python train.py --num_hidden_layers=11 --hidden_size=160 --num_attention_heads=5 --num_key_value_heads=5 --head_dim=32 --intermediate_size=512 --vocab_size=2205 --hidden_act="swiglu" --norm="rmsnorm" --norm_place="pre" --norm_eps=1e-05 --positions="rope" --rope_theta=10000.0 --rope_fraction=1.0 --qk_norm=false --attn_scale=0.177 --bias="none" --tie_word_embeddings=false --parallel_block=false --init="normal" --init_std_qkv=0.0395 --init_std_o=0.0 --init_std_up=0.0395 --init_std_down=0.0 --optimizer="muon_variant" --learning_rate=0.00594 --lr_mult_qkv=0.5 --lr_mult_o=4.0 --beta1=0.93 --lr_head=0.00519 --max_grad_norm=1.0 --warmup_steps=200 --schedule="wsd" --decay_fraction=0.845 --decay_shape="linear" --final_lr_fraction=0.05 --batch_tokens=32768 --max_seq_len=256 --doc_mask=true --train_tokens=270300000 --max_steps=8249 --dataset="wikipedia_en"
Each number is 128 + 24 x the weight over its row's rms, rounded and kept within 0 to 255. Layers, rows and columns count from 0. Numbers have three digits each. The size before them is the row's rms in percent of the matrix's.

# layer 5 attention value, 160x160, rms 0.0401, rows 131-159, columns 96-127
088:088128073113128129151149137108128087096104119120132150094097165130165140162110163135164113090087
093:139143126137129125175113130125135094093117124132163143110145108125111115103139082160173105091149
092:157105126121115136113119149096114105127115167131182137155175141144090134147109166120094107119134
091:116148107119136127129149133145149102120148169109142137136116179088165133101140147136176099088125
084:122098097149143156116118109155183083147137137120133124102108108117086134174143113111150126136147
091:163155109099120114123139177104160105150149133136106137112077179130176133167093103095142117115126
097:104142211146156107138164167123147149118107152090119130114125141138122153089132162133128087104122
090:125131165133094139136082092140138119140150096097152153112126114119113189165115111148144128120110
098:141132114127140128122106130137133101133121134116148152104134148106130160080125137143154134101123
100:105158122124141128101105140113148098129137115148137104136096092138138093129164150102105176103138
096:148148177147082139115147115128166176118122084139154070126189127129106128115110128067111096092131
096:108113132126172133134168133099144122080127143148183121099140164136113131125114110120100151113134
095:118119104145168163124126119119136150120080124131109108132099160148169137137118136117154131117099
088:078135182126134142096111166129132144133170102090115108083076127128122124108142156083061113195147
085:148109136069116165144085123111141144122148123110135111130101151111140114135139145157138111150131
098:106131141167187176130152097123109118162127152129113090153167110120119103147160151144121156115171
099:136105140166147142140128157116118117124112127180127168136132064081161129093112107140142146109096
102:113132122155158138141130146101136081136153130139133136131117119098093098156136123114127175101088
096:131134066117122106138139149110103163165156135123148148118160148147109115164103139125119150179130
100:084095149113139105165108152125075169114119114145103098099113136118152156154126142147138099125151
088:105130136162111105162130130104181168089077119127134128152168118120122153105104107101144125118095
089:152166124070105115135111095139125100104130119117092118080129141120128153140152125129177166123138
093:128106135152117107127138133120114128138146098109134152103153120122101134125143120128125136138081
097:155094120124128114097155102127121125181156141095122184100118138165171161158134108133125109125133
089:115082120083141108126137160164157102165182128139121140094098116102117113173127114134111126135124
097:142130138137081093151105124149064130114122098101134126152124141138150151115161122127090097117095
091:094151150141127182175141100099116114144153137103164113154090115130110115131105130083119147124144
099:155118109112124111138094130099099119101122135139128175167119137104107161074112165128121104103128
096:157107102131096130113149106108127160162176146137140140129103136135080158160138150168113121109158
# layer 5 attention output (transposed), 160x160, rms 0.251, rows 131-159, columns 96-127
083:178139122144158081093126102137099130101143112142125140144118108138098156115124134084149117152142
106:114136132123116092095091171119126090143121131133110116105109141140143165155121146076120125149115
090:088102160091140140130127161155175147118155076072123141078083146103158130182148110090147140132142
088:157118147167126088103119118114136125123103130138088087130119148158138158139151124091058135103137
081:111145130044133121097152181131114153151086147135122126119144109128128165128145122112122146145101
088:129149132152129150074122096131137093153091096112131147177133139112144133090175155111101134099156
091:140078104151140106118101104127100115130122077139098166141109152101165113166130133105089140119120
095:141098149118161099113172130116160165166109106134138165139102109100162090130144167167125106120192
087:118090115125116120141113109161124131099160122144119098113094125114098120122148119100124148147120
094:097161136154141151124176117120100170128119126135101108147171135139146117113103162153144146136152
089:095095125122152142165176137100133114159100097123120070136132136075182105158142103161120118164106
094:132138121162122149134122114112127109167130162089082169162128138186161152122054134093156096149114
091:123125120147141163128156099063119138120145118183154148113128157082107141109138108116104097137128
088:157142123148096130096129089133122114118147156128118133131101150126124119109155129157185129116113
086:152119100190071108126115160153136133112121143113155133150123147129131132135113132153110112138156
094:143088172114110120131108146109105161111122110112106128096100142118144109153089130094117141091135
090:104131168130109158120155123098136116135085123122150132101112133158141160157116129123085105139197
092:152159159175100155121129125101149157158148122117146116143198133093138161124081131111103070132111
090:114180147082124147154137135135147118117126108057112135179086112122117132049113144138102159085167
090:130152149134128146090136154151090088109110174084129155115130076126113119127119150136092143162140
085:085120149132137126145118131107099113166112120164118107147100149106137125160153094121117112091127
078:122096100100143106091149130150140122136167132120193130126112129162114187099084163142124098083082
083:132149123113094158149140186111170118103130094128090103142129136167144145140118135109125118084106
089:098150122132169101150122135158134119100087136137144082127128107124133129112108138123156094144091
098:118105098197136066136094095168117114099099130123145165119137107132147146148128053074098134128105
088:143120139126097111127144134188192111175126134145117155111150199125146123111122109126117119148078
086:130150120153139139093130159142102144136122092146137092091125126136130158165134133207163110106154
094:118144125125120128119116138134114125129114094136149124096125130126100138103083107186114165152122
077:133101145146159093140129123130175098148069114131133137133123137123119116086102088101145161137097
# layer 5 MLP gate, 512x160, rms 0.116, rows 0-117, columns 96-127
097:079113109125098133100126181104133123139149147144163144090107141107127126088111110113201109119146
102:141078143099165090106149114123114096115140115090121085160133148085132115109146151081151121140150
101:115130070132126091162139151146193175147099123091137143139116122133129148167129127129124117136131
100:124127100165139154115148115104060144141127154102138143143079078150116144132161161142146114148145
098:073135088135156127130151130137161184130149127118111100124100118114125149115109118096084154150129
105:102130123114121111132126095107132146134099126157123128117125077117168169080154131168109141094123
100:170109113180092149103089129114156126114084109137104122181171095103119109150114131114142118088118
099:160099121114111118130134145103142162104136126138181162095138104148134168150169099130120098149139
103:143139094129124064156089131114140143100125145142142139116127126091118147135125137150146152130126
096:135142154107109144138135138117121138132127164115103139124086101141139120152152103090129140131117
100:128092130118132108104099136156094126112134118147100098132164155143152142107159112129138092144127
093:139100102135092164108100118107150144119144119160140126095108151169136146144140096114120118115111
102:104115129123140113118130119148136103086096170141118168093130161101110149126140121142130156098134
098:169135134083146136156149117121156137132145102187141126143130152110088140126123096113087091095138
096:093093151126129120112103144100164113124168125133154146141122123116109083106125147142152141124094
104:146114167128126141176156080135109098126141149148089104123124132096132162144124113150122101087177
099:128183132099130158194142120135098186085092155105115147097127138111124114080136107131123071140154
104:113118133140119143154134161142144120146143100104152107117095167104120129084153130132155124125111
088:135098110139104116096123125153134139131114143107134147116139117106090122184172163077176138126109
097:157104133133132106116117140170133158140120103143145120090137112129150140099130079096132145133144
101:150135167136134096114069112128126111163181125109155093118120125117122120075156079117097184151121
108:106100089113141110132148113102117096106114120120141097133169100106089110094106150175113139115141
108:105154145150118102136177156087160101106135137131159105157135142096162143100127134139127099127109
095:074141134160119162118115142100148150105107150107130118153148123142166161128118119101138123162174
094:153115121121122131132105113130139139105154166174133136144073152142109086146134156105159149108107
104:152135149116128129107103155106137136140148082143093140123164109118129133114154125151103084115105
096:168117106154143119109102125121127141124120109127151165159075130146132145136095126175122100106110
100:132133115126118137138118156129128178128104143140107110114116088176171117123137142140136132158145
097:085093156136103207153143132135121181095141103154128117074104139101131110119129104112111124138132
099:132078142146164159106116132149111132146169133144150116167132123136119149156135119139111125129127
101:161092175150123125134119157104110103155161124116132139110155125102142097135083169164116157134145
082:145139124113121107164118156114171135185127138139132172100131134120135136153126148132103115080126
100:142119138160138091101127161123139151128129087150140166131110121080101125089122130087117152105124
103:110136156126138099144126135111092122116125137129124143153075163151148120125132145116161184150129
098:126089144110151151141160146154117156089110172101132126128161109113115175149162110119103089095167
097:099174151123096094161101174100153097149104100161106096119139120111108122135100107118098163133177
101:152162093137116139177107138080148118169112121099133135114109125141104111139121105135151140131137
106:164099123126138166158121111125151153130110154142130097122184139108108168106124149133105133138160
097:135136161155083092167121115135147085186178121133138169163102117139148147134133118156101147159137
100:135113169137102105126162154088128084104199151150147116098133125082085133117107167109121146128139
098:121148094135159119149156159123143123116136102147129122154052119126087131133138110113132072125117
102:124136133130167157071134069106152114122123157142160123055162132180125145123131113112097107163143
106:147146113111187123107118128094161122119127103145101139140079131098135088104140149094091161070111
103:131155111126117122128125133091143119161110145133104157153134152142153125142120099143117125098088
105:154109136146177122125124116139122125099119120085100183144143138130122118086127088061136104102114
100:110129134066088135108112109130113122132124157122140178136117112128131101130137123134166138114155
100:102087138142091169107124167175152122054124110117088089145116110142147108118089107167129118144122
112:112111148173083076140141161136123124119149098143136139160127136158112176123131070085142091117162
095:100103121124104130121116165105160150188140130159096096103144135128132114091142134120128129041146
104:141110134106103126111128089134094124140112130090150089132143122163120166118139166146109162161116
110:125080119162158147123134144135122110112127109109152098129127124116129151113134129128178094110152
101:101112104109121153117109141117089127130128111136113157095123128128137083138136104121153152114153
100:139133103149153125155115106111115160150108135166146119150156117118103175141147162128114102093110
106:147121115120110188139182127103128132100115157120151119091115135167138108100122076128087080133177
100:141129104147169171116150120102179127065162121071135062109165138127166138118062117101118148123128
099:121123161118141138164083099145137110171127102096107116102098132144162138119099141103119136106126
089:122103118118125093134093098122126138121126163089167129117096100158116109168122133150142125132097
096:176138150129129203106112137125149066103116112117142110097149115097145131161101118081067141134113
095:118108124106146088123111174182166135122104114120089146140109101115137123116086124143098124099119
102:182104133135123105159127162132161103113166116094113173111133151108127175079136170130120084113116
097:118164126128172148126142127126091162104164106120160103146166151119122153164146101122117105111155
103:068143132110110160137115114114127127096111144165146176146139136094126104103120177141101120143078
104:139139160138115169118131137138140159125111150117152112133172127158186128163106108143126095077076
097:093090116120106126086142102112125110153125141133158128147138155119074138149192146120158092156133
093:136148114163143128159098115173149083133159160095097158158097164129106148112095139141077135113147
097:122091152131103142147101101143137156159179138138112123188105162139109118146152117129114109179107
100:088071139139154174119130117102145157088156117142126095088113125124146100185148139147175120155112
101:116138115150176150152143165089127079152115109144075135129125151141134134111104098123157134151120
102:143102115144127082099155104160160110134125157117109143120139132141148133162142126112126133137136
099:136115127136123108160137114149127142140159089105167146115173120105150119121084114115118086076133
098:131125167152119143103148133085134125108114106097118104143112120108158126102161103202083111154107
097:123160104145155108126151150134132089186119123156111123120118166089118138081099135087137162133135
103:139091088095120121133110102076167161132120135110084143143083151129113117103176111142137110096103
101:117117141133151176119133150134149136132056094135128175146160126089155099143114143124122090145083
106:098135118150109151186164117149131130081140106152127137105151115140191130102136118131124125116134
095:108126152142121132157132112099155151082113110125120109146146081156108147130152162115156135133194
098:129124077106129145135127124097131181151121102168104132162119126123099130138139104106124141131135
100:152129108107139121139140141102105162114096133150141147066125085145113101122135130133147102131097
109:129120098182148141170136134120114124134144134159133110111122125158083141138138095122103108130132
102:116121113086109114122124142140116112101139127138106153124134151100070123122134104157097120117165
095:127094150130114112104139122124123153133081124139165158153147152116139128086109118112135117156107
104:072123135161125116141107098154106123123099148098179132092138137105151084113086131121149081121117
105:121138144131105146091110157104113141097126129134107137097117096124125129062151116130183114115174
105:120182144176105126115131111123137084111137091135163147120133119131137132117102109114088112155107
095:123116128138140120114119134130141162124104121106196094115162099092127133099098146146146136133141
100:077120060147151134090146113142120097151157140084100065137130123143083137166123160111164157167163
102:179125126115141140139117128163126167121168078146134084144124151107124145136128113101152111154111
097:096117097148152133079115119119168140150121135153103137167141133137109165125142111125112127110121
102:105144141102074135097162112155116157139127160171091145112143145116123154166123127124121116111151
090:133145109136126107125148161110113115140153147146111157105070086137113138118100110166148095140098
099:115133118150118154132109110097142103113157096161160158125103146131146106116080175127133099129158
103:097107157140136106112186145112115112119099120180134117132139158118087121112142151124137170148121
096:171106162135141125116162092141179082175143113113132089143120104083113182154126119167085113173166
101:113102138169097127128112122148128142105107089127126149117151102141158169112127143125127163109122
099:169101127121150148121129123122176136140144088082145145125155140110113104131110162081073159073111
095:144124123135153174087089144171142134115126124095156100136150103100138125140148123126126142101153
101:155122181129141137144140169100102104092156060110175109135121124096113137144097111140129150164109
103:080152104127096123142105088155095079120141135088143128146161154118129142162142129133173120131128
103:158140107138145141121106130120190151196117100136117078120117107114150110149174115103137156162159
099:121106141135134139103109145185152177151137099140120133137094112115103138129109148132195139162085
101:120189122124124115106149077098129105138119130131103163113157138105139159145136149163124111130176
113:094088186128145174135165103134106129116146089098143122114111154160115104134097143078140143137122
110:101094141093103128123150151130114143139116121139103141105112124127122125154116115141119132137150
097:153163135155162153086152164139164145199095175122124146128147134078140102111137145149100137147154
103:187158156128125099130100146109115169133136089132093085155116114139124095118098126139102147143127
095:148132145161145129146118115129165154136090105136112120094150125157171149119123148117101096104140
093:106146117167089084119156103119112131096135127137097143146141125175117167129137134118136188138102
104:178113124133118138099146150131158149122136162136135153129130083139121132132081121166083136157065
095:117119135140180125099144127131118112127159121136127146144121123123153115102086111157118115148101
099:162125126168171160136123159123151150126125125154116107152145112124114121112107108098113109151104
095:118142144135109100114093174088142158162155180104156114151151139171029144119136155116121138121144
108:139122139111105159123114130179129143132121122121103152155135151125155148138114074128102093138100
101:130125105121133121156125132157093168172113129139091151129109126131136151135123101135149147127093
095:073162135131106153126137136104108186141107118096135096112140118114145133138164146123130109128139
101:201109132145147108110107130140122125155113097182130111116149124128138155090164149116126102139125
098:086161154114120148129135118146126124077101183113129113080144127148146144146117118103120065122158
102:140103095134162139113142161132102109098140159149189097125117143123132121120161138155089093124151
106:090125123133162116126145147112121150126129170128114131120132186112139114144109152138116127127105
# layer 5 MLP up, 512x160, rms 0.117, rows 0-117, columns 96-127
108:137127120178140125127153144143123104114148189135157178161146134129150111122101126145143106154142
106:118129125110145139123125123141140147160102105126150153105121155127152107144163157120132136105161
096:129097091150150158119116127160136119120120175132113060105125191119123095165127107106086112109120
101:142128144118089061123136144135134115125179157154104112123128116109163109103159152126127143137156
099:132116150113158118128139126155153126141147110143153130199130125094134117137107086123115107160155
102:087094133141155126112104153179100105140099105096104160136184121144104144129162088134137134161146
100:111097125117105120101137138097093112138129131104112139115171135138182105172139134127137093138129
097:114148166100112139161101113114105109085171102150158146120162179158154101157100100144147082102091
101:093116151108121175096169127101106158157129152082134137127150132127113076114117073125083108169123
091:115116113106135165124101078171105117129136116207110142175108102116126149100135103107146195094143
100:163114131156190160124131134130138115068131173131151110104124112163174127157134133099118104144127
090:115143099179091108106128113130125117084123133145131150107153146133175095137152154127140113099124
098:128147145175162152122133123139125138076123169122179113163165121121164122107124098107124123093109
102:100108144088124124146108120153108147138162119120131134165136107117107092126154151120123088085149
100:118180139141154091117084080103164126112117107134109136144125176146123172119109113113136134142102
099:144127136128095145110171124137113119087144134113109144139126189139119157118106169091093113095130
091:159155122122140108129078091148125172089101154157143142165113144176142117123131109164121220129135
102:131144149133085131105124141105110084130080144152130112138088136113120134123166109112148128116067
101:140116119140166178126098129105096108122199153122118150130127134160104123112096105116052128137121
110:140111158144120150140107149156084081133147151103129095141131127131138128138154121150091124108144
101:094110118137108138119108134116087118138150127138122119131124113137147138096131137091083161135184
106:121120147171130117140121126144140131081154106120176105121124128122125107083099091137148125176174
105:151142133144084163117136113122143115124144121084107122177147152172150159105108115164076124090132
096:169068105115122098132132151134146137142134149123169146152092126077153132113120149137127159143113
104:120121092111102110114116132140083140119123148119093156132130098138093131159121131143094109143159
106:118125118132127111111151160067143139145130140143123164124139143134118116125130150126092163091092
099:130128066162116159160139114146114123146093134108100130107113130145119184089143155139144155103125
106:114101167118153110084155109126157094112139100133108139126168078153184139109132127147089139144141
097:165112090144190093169095175191097127135091174101094115156106160112172143118133147134138127110172
099:148138105131119140070168129147105138091153146095115117115183129117123115118155107102108138129093
108:158128131100107146102114187146128120139157108107161139152112094134134153121154108088132145123108
092:118101162157140126122124120179171145092142144095122116165145118120073115129116109100139132108116
095:133155089104110120108157139143114137121159089133172100147104102105125111134153127148154125118117
095:102126160145126183114085135123135159133127136107125121141150111123073145118127168145109161120133
097:153111123196148091124162116099122116121134124137134132143109130144149114103133097145118160149150
099:103129119134124116156120106115137158132166138119151126173172112133123150187128120146106112110136
102:105100125120097127102129071128124116153168117141118148114150122145129140122135088116081110096215
099:113107144149145111140116122124108118135136124126141144150158174149118109132142149171139123127120
092:150109150112106125097121154128107127117142154114104117146155149114168129144112162124164132114145
097:151124084129086134164142140157105116109099157135144101128172136074116117119119103163126132105146
097:119124131122150093103150113092139129163178158113098103090131124129106099179096124160124113131146
101:130145167149123107106125104114155152138095127127147129146133132147112164135124108172116090147082
093:132120161119184148140145161107124127123188137147109151140116153143127122115140148133126134105136
097:104108139112119121120135144087121150136155157075117134123090160138145117101132102141114110103127
099:134133117116128160119114131156121129109173120138099112124120113075140116097117131138098125102144
091:196098143101090158097121136175150141128134108139179142117100110114136166128157140152151174083101
101:159090128123119149095174130091133121138149137074100137137098094113150140120155113129118116126159
103:138137113130119087139121167183128175109139133134134141180145164134140166164124116115133105135119
102:104114139134125174115143139140132152116093119156139116141125100124115150133113099148160107096094
104:133106121098121125109131119138144154124116079131171126107117108123143091134124153121125105109095
103:114121110114116140140135176143125117133128113134138135117135104136129150099099150172150119123066
100:112112129114153156151155145105180146093115089156088121094111173121109158157155167140115159133153
102:204103107127116168148093117119122143144108163105124140141128107122119139098160094119168137128101
104:126125138165173150098121132136130108074138167190104093133113117103113108104111099131147130174093
099:127143126150132151160127132137110104119119123144119118116115082153102174097104167141149134109117
100:116113143113169066100139130087108132165106140191131143138151076094128170103162187106163142144159
088:112109166122134149139133120102146141092162128161095130093149135128112116140118138093101109132103
097:153147140122149154125110091113110160117163113092118139154134141180104135114100121116108143156121
095:147137121155156117142167123093078121086074115163134107114137144091126122186147115111138104153101
105:114140140132135121134128161160095131169091118149120141098158144066119151095116140124163156129075
104:157129151123102169162087133127152144134092163137113121136098106084164113134117140130099157110115
103:133141128084123137081148144108146137120195107148121127095125145128102092086149108136149152100165
107:141140109146120164080181147149145144131096188141120094092203120130133139138093107136114099115119
093:140120085111125143150095088156094126119099151095152116119144128136130155111061121130107116085074
091:159105138113120132141117135123149144143120151152156089089121142135122127147130111094142136126122
108:117162107131136131120126146123147149123136115139142160100121095119100129110127098141104151136160
101:143156141124156122114139110105135117077137151101113089119133174151145146095110086159129142144078
096:132114108119162125148103121122114135128116140132108115138098102132075155119158100134135204126108
104:099131112147097144173136159136150171135105124133105139122126163129138130114126181125087153155138
097:119146109150145121145115080060109124150148120117135142097107149086107129128135135123100098124146
103:151148116104148166115137155097102095148120052120154081115126143087148155092135133082130136136099
092:112149108188127115113093163159112160141090124150110123137142143151196163105120147105155094145172
096:147145178107149103134129081158144178167153124118097138148117183147115158158147141147163119116091
107:146142093109150147148076181129132155125154161136129132143152129145119099107113137163105092119122
104:123144123179118129110140099144112086156125111143106143153139141075151162153088130133115139125112
097:129110151115130146132109135113110168134142123149085084114133180157118141118180162134138107121134
098:058127112137140129107127111125109128080125136113125121115188144176167160070114120132164122143144
092:165160130124146097142159170114123137130144169128121119089107088166136106146073154130145174125091
096:128134148110115137134156142120156134156131121135132084158163182131135082139101131130105111136111
101:140093118126154116119126108078088111176080168129142095157113119160126184115079108114116118138119
094:126124111163108157141106139131101106121148153076098128152116142117119143110123155127113136082097
106:098118160110169113127111109140145132133149130133102134153119112106107136153112091153147153101088
109:108108098144118083121193117126143098142118115088133129135154076108166112110130132110122117120132
107:144125131122094158145162106100118059113115153094137117140102187107161149150128104145133110094128
094:109129125120130146132171120109142096125126102123099171108092104167118156149107165078107144152122
099:122102127144125096089121118099173112166154129122095127148161146110087125075121102139127149130140
103:122129101149132143114138138169157147132112144147150145154133103161123108112136115119134139136161
104:169142155161152097139111148157108138110135116117109147140117128124155086134117130119123152123115
097:137165135114168120162089104139113147130118093117154109153148151133136069133132150111131129114128
093:129137086117137131102142139134100134110058133094145113133131143104138160130128095103153112173084
095:096110144140166119182150104100098139126130126134135117141110129114091116095097114111088156117175
106:156109119081082108094140147146129138117129121158147081114105130148131134106150117116193131109127
098:104111126096124165131097135162120085097145191117133138114118108152114126068132131101123140123142
107:131100118140162117100143102150120131153136178153113128131130082159155135163122104147113097175160
095:088139109139077097121132163109167141128129076160067074132149139168167117126174132135083139088112
092:147124166111112127142134112117153134161164129123121122165127099163136154148137143109102142159128
093:071153095155123136087142102134122114123132195130081168100106127111108128108123124115147095118153
098:107124071091134135149186078139132157124123118149098132124131112119149152093084100104132142141142
102:143117089138092109139138138138090136192141169151152093138121144125107123116111086150135155151093
098:168145127127142110169122141177081098149144105131204174129117118105120120107129175117137114100133
102:132130143117080114085127136163108127167153127131145112119159127152102180160126145124141125172130
109:130136129120118133101112108150093150138130135153116143093100099143100128074103112106140145121111
107:131139142160149122155116118076177128161153111124126145132180165116122155156174104153113105089109
096:124171140102125142099123089074148174144121143135135116164133152104151106077132137124116143111119
106:097118107095115155128139122141089127174123133159162140108134118140136063156155139099109108121129
097:157135117149155121107103121106143158157084135165151109115146150129144150155144155137134107099136
098:134116108103154118157099117096148147162069128114140123121099094139183116146098144147153118110096
098:090123152127119121133136127121093128116132117119107135138079149120136075176124147107150132125153
104:134120128135125146092099138113062158132127104152129144167118180150137140120132103115135126142108
099:116169090069134132102118126107147111135139111092098119086107145091122143194140098114185113156098
094:127081088145139118163116094195130150107130156159131126133144150115135142094101163126126125083140
095:146118119137168175159148132088124176128122096112104130125129159119126129123157109116134109098152
101:176150139096135128145148124089160114101100110141096148100139140104151134111129119137113142060167
096:127103152148147059134113144160142121146118137146120110156143084140122110091134113108168173142142
096:132108146118094148156135122097161138138117130127165140078151163128135124132170101122086130099113
101:119183112167154131117130187151152146154087148168145175131130117159152121108141129136114150144123
107:145166133125086119117142173135119150068125110098113135138112115129122153155168137132126119130133
105:157072137123111102121131090112105118123115080139120144089147137109098163131138129079097129088128
# layer 5 MLP down (transposed), 512x160, rms 0.0593, rows 0-116, columns 96-127
107:136128118138139113112095134071118143101089083090154121151149141131114115135125167119185179140102
105:129158150074184127120171075140097148144119112106157133164147113137140125151141136152121109123155
099:090127102111146082120112117129155112140112184119169140146120075160101124132129161126148107126099
100:084101118106123069114095127094122105111149107075101136093139142123113133130147115140139107129170
097:124080121166107139149098113135131143126108130183125112152053116111085142142104129150123173101125
100:119130152090118068170111135128149110104158172126124178167117102120133125135127137176164155160145
101:135122125156094121119156154135149163132118078137138124126124133111112153136085098108085141123134
097:124166089152122132108133154127084093161111102151118063121092126123150129144112112116112152127112
100:105157121122117116122133129126132109111093139137127163149159101180139132109130135156161103128157
089:144113163072115116142131097103158147143159106109137169116123167151164104142118114127091090153138
103:092158161167132148134130106119116158143137118145109117152109120147129070103123071146077158082133
097:098091149101093109154113079159132153149131154160121133177112118183142099112107146118114136141140
100:123125155134154154115137099147164155113111151116157173152134159110120123113162088155160158136122
097:157115116126137114098154086154141123138128168116127137109094095136116144148133167119145123166135
102:115120147096143147106114127164140108096161153115174146124123116112149136151122107135109139137108
095:136170113141144127134102119143111153118103129150108134129182108126092150139126116092147156150112
096:109187135118138121138153128150104140132166138099125092111141117119162156079177117140148108165134
100:109145113136117096097142104078118148146182080123070109080101119108146138101172081142146149087135
101:066143104098078119130138133127114129095100133144111122120147116101182098128109096158149091084137
111:146125165154091150118137124086148088117122106170130126125132080121144151129151122108093126159116
106:138134116146166136111125104111118153153097160137101149103162101142158086150112111124110138171127
105:120128131085127149079154150149118144142130116102112159162200131088110150144087106085145122103131
109:112131151135152154073144111161114148098104132130165148114110148147113102107135110126153151098117
092:124132190130134124175083140107089092101142120134142187145086136146094126098149119115149122109136
098:166085135139128139128144118130123139103135120152146088117106135105123154164094119137122148096165
107:163096127165108121141129109137133145142121166141142188129139122115120133122098077155151111080133
099:146133122145135172137161157094147086154112125130158093122098127070105128108117112151115133108163
105:133146135138114100126070138162145139164108151120126117176105137108092147111162109123126120144098
094:122149168130116149139151121140148145105128132137162135127154141149126111121122154088117151127142
099:086161149107110090080151128135140137122131100097120114124170113131054138099118111114143117147103
102:115093127128111120109126172118130137127120124131110128120172099101133090144157102096103146168115
098:154108174126115103110117126145132120143091176142181104116149174101157153137146145107129155119143
099:112100147140143138151101125102115094085172131172125123125123117157149128141133138142147134071133
093:195104083096163124138126117118139104130121146125120094092152150134134167160136125102101133139155
095:059123134136112144155139150151137125130177159159140122156191124107143133162108127129118094078139
096:154111117139089189163093104117138115127115151095114115129095111088147085159146102114095106117143
101:163155174130157156116133115124117136144145096123159061127100143118140099121144157178148084144158
103:148111115149117128133114137131147134156149123149117072129147125125114138127141125109123116097173
098:143109093088083080120117107088134117123134154125122122117098115102121139141128144138105099154141
100:082120123071181196137128125125137154161109150148098155167116109105144127121141108117118153121087
099:149129093127121117122154109173122088115136140144082112132133116128092180168145124139127139121096
099:121121153121178141113116136107113169126108125134139173146139138121109144068111108097110113109175
094:139120096137100120096182089148102104119103106126109127118089131130091115100122123088150114112163
095:120093127149142123114125162150166157123122134080135123136141081124136114127134140155163099140141
101:146160162127173138108095137117142104136129097141132117141107157121136169124169115065134148149108
098:076183097116149112112100089105115112106122138118157137118149148123141099136171107144090105157170
105:101115137117118135137125122146143139154139105127133159140155174125128115181137116105135130177134
104:133093178119117113145130201151136131138133139138113107098134089089144126139135122126135105116160
099:106126119134119128083091105123134121138127116104100139125133166105118111134109132135095119153138
106:133105131168108130089150157154103174133122131148119100088104143170071136107160139107095168159111
098:135131112191131133145172147102121138157130125157148100102107134109095136124080139098090152137143
101:117154143146122149135135110151122125092144100166116084172102128088111113119105127130113116124117
098:111109107091148166117143085118126169150149127106152108143174139135132117160124129135094082120103
102:116108152172117115123154101131109135144176094116113129132134149130166141170160149116137128112140
100:131118139139148153094114163117147098168141138136122135124091165153163112149109089116157105130140
106:157115123135137109158117144110085086109135149119145127111150145142131108081146144140127124107116
091:114139156164098151117151121141117093125132117152142160129116133135131145118127134149128138137151
098:127110176105141086171102153104104129107108130123125106131178172139132090157151143135124142108130
094:135117145124083112171135122151122175167110127100125098107151130132106102064181138135129147148097
104:086147123147138151113150121139150065145096150123132094130133126174136142143131102178145094114149
105:102173111151157127115136137157150118089133197159077162135119124125167118107170174144127129100119
103:125098149167139124158140144173105104152114101164119069136134107135116130169119129133124141124136
101:123142125164122133137152129128094116115106106158121159103092151128066143119130141091160161099148
100:084138133111167102125125102119122125125146122188161162173130130125076175149138137110134161117147
100:125162112189143122143130178130126097118107151104102160128074163140150123100123134150132106122135
109:130127092121094148116102136112127090145135112126113145135127137124130122112129144136137139133101
098:172156127161098109151078103120102108146129145114139101138145140149124097137137136121092167125134
100:134160121116146163133124094148139146141149125089117099103133157132137118135143127139135158094093
103:101139109112113111069102117158118119141142096130167125115136100135088110103141148146129158113139
097:104168178094120135109136080115170103117124119150161160130185140142139152132161123190143115097151
103:142158103145126093137137141143106105097164133107158122126127137144112111117157089151156139117156
094:149097122089109107122145108143145142124116087148148139123116137126080107144174202131147130171099
097:116124111137119092131124133106117090114155151137164142098168083143151089132123137128090102166140
105:111136136191140155081107179181166130126093125140113136164115120126134126122128140112119110063107
103:114116129153125163175132144109102117158121121087108122135109144104148114142153101136153101108142
096:159131133086138102124164122126143136157152176124113131129166137124154109115124127164139143132129
099:122149122141141106120147129132143078136127145148139149107079171117117138104162097105096155121146
091:147140108115151123095175157127156140153151134127111073173114133162129094132111132129148144135129
099:118131114168106161145144164133205164120129088120114082124153150158114142119132114119090119099121
100:095168124118117102060140128116106128142120121160123122127138138118100171121161137154148100123096
096:151122154115107089146116150112128141142068185141150100139162118103128129129128107165123169122144
096:098095150127105114118157096124106104128140137101124116135130114105135119089144101094129130126108
114:117122157128145131114131124152127094095147152139135119135143168147090167109149131120094135127128
112:086125115166141140186178140143126110143114169117113114133118123103177116150127119128124105121129
095:107112118180164130123161128093118141152142095096150136132106112086106098120110083159114131125138
095:124137140144107100154150102144132107145109100148131090142086123180149111139151111112062140102092
103:163143157103123129138166131098170187102139108087117121128143139156109093104094111144128139132112
103:085132128136114130137115131130131138114082140099129128091151108161111109165151151168163122110073
104:109149101100115106140158148114175144122166123143125124160129095103125171159118070087159113106176
091:104125174125104115169131144108132108124106123133108081149181135130145096108120185110112147093095
097:086121104175086152151099134127169111136144099116097150098157147141134151097123109147128159155121
101:105196145195154134109091106131169164137150132125132135173115119110129134166128119164087188123115
097:122101132128107145168112104154149169153120142116114154139148117127148108136156160097146121131119
109:125130186118112092141112141176099115171140125101116148139161105137097166145155103157102145091124
101:157130129163135134122121187153107098103136144120178119115096118122106101153104112133093082127110
095:144124114137140136122116188114078158124092146131108136138134087071136132125110165144141106096120
093:128102129121124100144133120122119138097124079100125126170166134075107150096146100141147171108120
095:128157181098122164112095102116112137118098118112133082167148158132130149154107134133119109128151
100:129120114138129132160179100118090134174128178113143127120153142130147088098118154127150154110135
100:104114137059107138108110135144177170110131087095141143133096139082163114145119123149162114147135
103:119123148082131143171132096165122143105113136125099130125105157101099156145125114119120144161126
101:116119112126112107151146150134096114153121120164129098123132155153092112130140109162177105095140
104:081096125142144136108122148110132164095134152135159144141117106155151134081086135167149186132145
098:156107118099107133137152133142151139139196124140155123163115104117096121106138160127142154180122
105:150108092075134124162121145116136152131139138123119158152130102180133117120128193120086116104113
100:123150101095161097100159133113158182132124146139108135118120132177106121097101148112125097117176
099:130116149151129091154138140122171179144114143159122134145110107094151147093188148099123130101115
101:129126157159146120120110105181186106132095074111125141081125089111101094169126126132131116152126
098:114138106117107119099113152141130119186138099117151124120077076128142150108165082118082134104101
100:175131155138128116105107084140175104149075128109135137096095072147099102138121127144123165165156
097:140169140133129113159124121109123116189051074128107138138135125153168113109152112099129126169133
103:121164126124102124132120143135110129135125126149118097118079108103132106151075151109137141117118
104:109139143113142112131151132119099169140132114138156146130143173077131119118155159137129134132115
097:207120120101112128115093153150159102105135064172118156149102124115140159149129154116121140113124
094:114128137117119172135118101089140146146189117153187109182128115142136093083136108129173101135127
102:122083118138115093105134117145155156122132163151095125145084079100141134157117098108076073183141
105:131108109104084137144174174117079121111150155122111115146095153113121134124111108134113128084135